{"n_layer": 16, "d_model": 192, "n_head": 6, "n_kv_head": 6, "head_dim": 32, "d_mlp": 512, "vocab_size": 1024, "activation": "swiglu", "norm": "rmsnorm", "norm_place": "pre", "norm_eps": 1e-05, "positions": "rope", "rope_base": 10600.0, "rope_fraction": 1.0, "qk_norm": true, "attn_scale": 0.177, "bias": "none", "tie_embeddings": false, "parallel_block": false, "init": "normal", "init_std_qkv": 0.0264, "init_std_o": 0.00467, "init_std_up": 0.0264, "init_std_down": 0.00286, "optimizer": "soap_variant", "lr": 0.00445, "beta1": 0.95, "beta2": 0.95, "weight_decay": 0.0, "lr_head": 0.00532, "warmup_steps": 77, "schedule": "wsd", "decay_fraction": 0.611, "decay_shape": "pow", "final_lr_fraction": 0.0, "batch_tokens": [16384, 32768], "seq_len": 512, "doc_mask": true, "train_tokens": 140200000, "steps": 5910, "dataset": "wikipedia_en"}
Each number is 50 + 10 x the weight over its row's rms, rounded and kept within 0 to 99. Layers, rows and columns count from 0. The size before them is the row's rms in percent of the matrix's.

# k: layer 10 attention key, 192x192, rms 0.292, rows 178-191, columns 48-95
# q: layer 10 attention query, 192x192, rms 0.296, rows 179-191, columns 48-95
# v: layer 10 attention value, 192x192, rms 0.284, rows 160-178, columns 48-95
# o: layer 10 attention output (transposed), 192x192, rms 0.264, rows 160-177, columns 48-95
k178 097:61 38 58 36 42 57 40 50 70 45 51 43 40 57 34 47 47 43 63 50 55 59 59 55 44 58 51 42 62 55 46 46 46 60 67 74 59 33 58 61 53 52 51 66 41 39 38 46
q179 095:48 29 53 42 38 60 71 48 45 58 57 52 37 46 52 57 49 49 46 56 48 70 38 58 40 40 48 61 60 53 56 55 43 68 64 53 39 48 55 44 65 68 44 66 36 40 59 43
k179 101:57 41 43 54 48 39 48 38 59 35 66 63 53 50 37 53 47 45 49 42 58 43 57 62 63 39 45 49 49 42 35 76 37 46 46 44 55 59 62 38 70 40 69 40 51 56 36 59
q180 080:52 61 54 52 42 43 45 55 66 43 44 32 56 38 59 56 49 64 42 47 53 55 43 56 36 52 71 43 59 39 46 33 54 62 72 49 33 53 70 64 47 48 46 50 67 33 49 33
k180 083:34 41 60 65 36 56 56 61 49 56 48 52 38 45 72 47 39 43 48 60 50 63 55 58 47 51 40 41 39 39 34 52 58 43 53 34 69 60 45 36 48 52 42 51 51 59 66 48
q181 100:53 43 48 50 43 51 51 41 49 58 63 52 52 42 61 39 49 55 48 27 50 64 63 57 27 61 45 43 19 40 42 48 56 51 51 65 55 46 52 39 49 52 37 55 39 35 64 59
k181 106:64 43 34 64 52 68 55 49 49 36 61 43 45 63 55 35 42 58 43 51 51 38 62 52 41 46 59 51 39 45 70 39 50 61 42 61 57 34 44 40 49 57 40 53 63 57 37 42
q182 095:57 46 41 43 54 49 51 46 47 41 48 51 47 51 44 52 46 39 47 34 51 48 52 53 43 32 29 42 49 39 56 49 45 30 53 56 41 30 41 52 28 38 37 38 57 46 43 57
k182 088:54 31 38 64 49 57 42 55 55 46 69 48 34 57 59 45 57 56 33 35 40 56 45 48 54 48 44 37 62 46 65 31 62 54 51 41 64 45 45 56 49 43 74 55 49 64 58 63
q183 087:69 67 57 38 64 38 52 61 36 42 43 57 52 57 38 59 32 58 33 62 47 56 24 33 51 50 35 52 60 50 55 54 59 41 43 44 62 58 47 61 36 49 54 51 68 48 53 45
k183 091:51 56 37 52 51 65 56 45 53 56 50 59 49 65 63 56 52 38 37 50 47 48 44 63 53 37 68 40 68 40 47 27 59 40 67 39 63 36 65 36 43 37 50 44 52 45 50 51
q184 091:60 54 59 50 62 49 46 61 58 36 39 49 55 30 42 61 48 66 50 42 52 44 44 48 38 48 55 50 59 56 31 37 41 51 60 40 41 58 51 65 57 49 50 46 64 29 57 24
k184 098:32 49 49 55 55 64 52 53 61 36 47 53 32 66 53 53 48 38 35 48 54 61 36 46 36 59 48 32 40 51 47 28 61 52 43 46 55 67 49 46 51 37 57 51 38 61 62 41
q185 099:52 54 42 40 65 38 55 28 47 62 40 55 47 39 51 54 46 41 41 56 52 56 53 51 60 60 57 38 45 34 57 40 63 55 59 47 75 47 54 52 52 40 50 50 45 49 56 58
k185 103:40 57 59 40 45 40 54 52 69 51 55 46 55 46 48 47 53 40 48 50 60 37 40 54 60 38 41 60 46 30 36 54 48 64 42 62 39 51 55 43 36 54 49 49 50 67 53 49
q186 092:53 44 66 42 36 68 60 51 47 31 47 57 52 41 39 57 56 46 49 66 37 17 46 46 49 42 46 59 59 47 51 60 29 61 48 71 56 34 44 44 51 64 38 44 55 48 47 56
k186 093:43 33 49 45 47 66 46 61 63 60 31 54 37 56 51 54 58 31 38 60 59 66 43 49 58 58 37 35 48 40 72 27 55 49 54 53 71 43 69 40 47 56 59 50 47 69 61 51
q187 099:63 73 62 41 47 57 41 53 51 49 36 45 80 60 50 42 54 53 56 68 59 64 46 56 32 67 57 64 37 55 47 43 53 62 46 55 73 42 56 32 49 48 60 60 51 39 56 69
k187 097:48 40 60 49 46 39 46 51 41 51 59 43 46 69 47 52 56 33 49 51 70 49 50 42 74 44 57 46 58 37 40 51 58 54 61 54 52 38 51 48 45 68 42 71 32 58 53 27
q188 093:38 55 61 38 41 37 83 46 48 55 45 52 77 47 46 48 60 55 56 50 55 46 62 53 61 50 56 60 60 54 69 39 53 59 56 34 47 61 51 54 34 46 49 33 45 62 47 52
k188 100:49 52 52 38 56 46 62 42 49 39 41 64 52 37 38 58 54 55 48 45 61 43 52 33 45 46 42 52 56 59 43 40 53 62 47 52 51 39 52 55 34 42 59 61 66 32 41 50
q189 106:53 57 48 55 75 56 35 56 53 49 47 68 30 43 38 33 59 42 44 55 50 45 36 63 74 45 44 40 46 49 53 41 32 33 46 46 44 58 34 56 55 38 46 51 52 65 36 68
k189 098:70 49 62 40 56 48 48 49 48 46 63 47 51 44 49 42 52 43 44 61 38 54 56 39 58 53 50 52 58 58 50 28 50 51 59 65 38 39 50 43 34 54 43 54 58 46 48 28
q190 102:59 31 57 45 57 47 43 43 39 52 73 52 60 53 43 48 52 44 39 57 50 38 51 38 31 55 45 43 34 52 46 60 56 53 64 61 44 34 47 54 60 42 49 37 73 56 21 46
k190 107:46 53 66 48 49 66 52 47 46 64 41 60 46 37 45 36 38 47 44 38 44 48 45 63 69 55 57 61 46 46 60 45 40 42 49 42 45 51 44 29 41 72 35 46 34 46 63 68
q191 108:47 57 53 64 55 55 30 45 43 61 52 57 65 44 51 50 50 63 43 56 31 59 58 51 50 52 66 52 48 59 67 72 60 46 59 55 49 38 58 23 48 44 59 37 52 63 59 54
k191 111:61 68 52 50 45 38 53 56 44 53 54 39 57 64 62 58 55 56 55 49 62 50 45 52 58 52 59 49 45 47 43 51 62 42 55 30 32 51 31 63 60 56 50 70 35 44 53 48
v160 100:54 30 49 34 53 57 52 59 41 53 42 55 37 38 50 49 57 55 44 64 58 38 42 49 48 61 63 51 61 33 43 46 46 52 53 51 50 53 52 46 51 43 61 43 51 36 41 65
o160 099:52 57 41 42 47 46 51 36 50 57 51 48 42 47 77 54 40 30 66 46 51 57 44 52 53 27 44 69 55 52 48 52 48 41 51 45 56 43 41 41 52 54 42 54 50 49 55 36
v161 107:56 41 73 34 44 61 61 37 49 52 50 35 65 39 45 58 59 83 52 28 35 40 46 48 45 53 50 56 35 45 49 55 61 51 52 48 57 32 44 56 56 53 58 66 67 53 42 47
o161 107:55 49 33 66 27 50 45 60 53 35 58 55 56 44 55 51 49 40 46 60 50 61 42 37 35 28 57 41 57 54 53 49 47 46 62 62 60 57 55 30 38 65 59 51 60 43 58 53
v162 117:57 39 41 48 45 56 47 67 38 50 53 39 53 44 54 36 47 53 52 51 57 74 56 48 43 64 49 41 46 59 70 34 49 54 54 45 62 51 51 45 40 71 52 42 36 56 53 59
o162 117:56 50 71 52 52 45 33 56 59 50 42 47 63 60 53 38 52 44 46 66 56 49 46 50 59 53 46 40 44 48 53 50 55 47 47 56 46 55 44 64 57 49 42 49 55 61 61 53
v163 116:50 46 64 49 44 59 65 60 47 36 41 46 47 40 63 50 60 68 48 28 43 37 57 44 53 38 28 40 58 48 57 75 57 37 46 38 39 56 44 55 43 55 77 61 61 43 46 54
o163 115:50 50 45 39 64 50 46 50 50 44 72 58 61 54 67 46 42 48 38 58 60 63 53 66 47 61 36 59 48 43 74 53 42 37 36 49 50 46 65 50 45 52 59 53 45 43 57 61
v164 125:49 55 46 49 55 47 57 50 61 48 46 47 38 49 47 63 42 37 48 63 56 72 61 55 29 38 49 48 49 48 45 56 50 47 66 40 62 45 40 33 38 66 59 36 51 46 42 56
o164 123:61 62 48 60 67 40 53 53 61 49 42 56 58 46 43 62 52 50 56 61 42 46 43 56 45 20 44 71 55 34 47 40 33 41 46 76 37 39 52 58 52 51 41 43 51 54 51 43
v165 098:38 58 66 66 59 52 47 52 47 39 48 56 47 41 75 60 44 45 55 52 56 54 49 44 47 53 49 55 57 63 47 63 54 56 35 61 55 61 41 40 45 42 48 22 62 46 68 31
o165 101:53 46 48 55 71 41 33 29 45 44 52 53 52 37 44 68 57 62 52 53 53 44 64 44 54 53 54 40 43 54 47 48 50 44 60 48 52 33 54 37 52 59 48 29 34 41 38 52
v166 105:47 70 56 51 56 52 53 60 62 41 28 69 57 53 49 68 44 43 57 47 41 39 48 33 58 58 41 55 38 55 44 55 36 64 64 59 42 26 57 36 55 51 63 53 41 54 52 54
o166 105:46 45 36 71 46 62 49 30 54 50 60 56 54 52 55 52 40 51 64 41 37 47 42 42 57 46 71 55 68 39 54 46 61 52 55 61 45 46 65 43 48 66 58 57 46 21 48 61
v167 117:51 49 54 55 50 60 49 55 40 57 53 76 35 57 34 44 55 50 44 44 42 40 54 52 56 47 32 59 40 41 54 53 53 46 56 68 52 49 42 49 45 56 39 58 54 62 45 72
o167 114:52 54 35 42 60 65 42 59 40 71 41 40 43 40 51 69 54 58 54 52 43 48 41 66 46 55 54 42 63 50 65 62 52 48 63 72 34 39 50 59 43 42 54 61 49 50 43 62
v168 116:54 43 58 51 55 52 48 50 35 51 45 53 67 47 42 42 39 45 59 30 36 54 53 61 54 65 25 63 49 49 43 49 36 52 56 32 50 56 54 41 42 63 35 58 40 47 60 42
o168 110:58 81 62 63 41 43 37 59 45 50 51 62 54 59 45 59 49 29 58 57 50 68 46 60 43 55 44 62 54 61 35 55 49 44 48 65 42 56 66 65 46 47 59 39 46 47 28 54
v169 115:41 48 38 72 54 49 40 46 52 54 50 46 63 69 59 43 48 45 60 45 44 32 54 47 49 48 54 46 49 56 52 62 32 54 36 56 54 51 40 55 39 47 48 49 40 42 58 31
o169 111:58 44 59 49 38 59 49 58 45 41 47 59 58 39 35 36 62 49 55 26 36 56 55 23 51 51 55 53 54 63 53 42 58 62 40 53 64 63 46 48 54 61 63 59 41 48 38 54
v170 106:50 48 49 47 51 63 67 44 40 38 51 57 32 42 40 58 49 62 46 40 51 39 52 48 32 28 41 53 69 41 34 41 42 49 48 61 50 50 43 64 48 41 63 60 67 52 52 61
o170 101:53 67 45 51 61 42 40 53 38 44 43 36 44 58 51 54 45 37 54 47 62 59 48 49 43 39 36 67 42 46 34 51 50 58 39 49 53 55 62 42 40 46 52 49 43 48 37 71
v171 108:73 63 42 57 55 59 40 40 41 51 46 60 34 46 46 66 50 57 50 32 68 51 51 50 47 41 50 41 39 48 46 58 73 46 54 48 40 46 49 66 39 34 48 65 43 61 44 43
o171 108:51 38 55 55 34 52 45 60 54 35 44 45 42 49 48 42 53 42 51 59 42 56 47 53 42 58 42 41 47 58 36 45 58 30 63 27 15 35 36 48 50 43 65 49 50 61 65 64
v172 106:38 61 68 54 58 59 44 48 39 30 35 51 56 37 39 48 45 32 33 71 36 54 59 55 53 48 40 56 47 56 60 51 23 47 55 50 59 72 44 54 68 62 47 47 48 58 48 41
o172 112:50 53 49 48 45 48 50 44 31 53 45 36 61 55 42 53 63 39 47 46 33 52 56 47 66 45 52 51 61 45 51 37 59 40 45 62 39 38 59 48 58 53 64 56 39 35 48 56
v173 107:53 68 49 63 37 34 59 43 61 46 56 51 55 48 51 44 54 50 57 55 48 53 43 47 49 61 63 53 52 49 22 43 49 49 55 44 54 48 46 36 45 49 50 56 56 51 47 46
o173 104:58 66 54 48 61 69 45 51 52 61 39 45 39 52 56 34 56 50 48 46 47 46 68 43 48 46 53 44 43 34 41 47 37 38 57 49 45 57 43 37 42 47 32 37 57 41 50 37
v174 110:50 26 43 62 43 61 57 26 48 44 59 60 46 59 41 70 62 43 48 62 49 58 61 55 43 45 47 48 53 36 40 58 44 44 76 48 41 53 58 56 41 53 42 66 50 47 41 55
o174 108:53 46 33 54 53 45 60 45 46 56 42 61 42 52 53 45 38 49 61 47 57 41 56 59 45 57 45 42 46 33 53 42 54 48 60 59 29 32 64 54 56 47 28 57 44 62 38 60
v175 109:37 52 56 37 68 52 69 44 66 57 29 43 48 52 45 54 46 60 55 57 33 34 55 68 34 34 48 61 38 50 49 49 54 56 51 58 42 37 35 30 59 42 58 46 54 41 68 51
o175 108:52 56 37 57 45 44 43 53 48 40 55 37 35 39 47 46 59 41 41 46 42 42 42 47 41 49 51 49 51 30 73 54 57 38 49 32 48 42 42 51 44 57 40 35 56 45 43 41
v176 116:43 44 41 36 62 68 56 52 55 43 40 46 47 44 43 52 31 48 80 52 54 53 53 44 41 58 61 52 37 51 40 52 43 42 49 50 66 40 53 44 61 34 53 46 57 56 37 50
o176 110:33 33 37 59 43 48 43 60 48 41 62 59 49 54 49 48 53 44 50 53 53 43 44 38 47 49 56 45 51 36 48 19 44 47 40 54 71 44 43 48 44 62 47 49 46 52 42 51
v177 103:45 40 41 63 53 60 47 32 55 45 57 58 60 49 53 65 41 55 40 56 45 47 64 36 38 63 62 31 39 52 40 56 54 70 47 62 50 58 42 57 49 41 59 58 69 54 47 43
o177 100:52 38 67 46 50 43 57 44 52 56 63 50 44 54 66 48 57 55 59 41 52 40 70 56 52 51 57 48 57 46 49 56 56 45 74 45 28 45 58 40 52 65 46 50 46 73 57 55
v178 102:45 55 39 53 36 38 44 28 60 47 56 40 66 37 43 58 47 45 59 53 44 58 60 50 43 45 43 58 50 44 26 33 55 56 48 56 52 46 49 54 34 62 36 45 58 53 70 59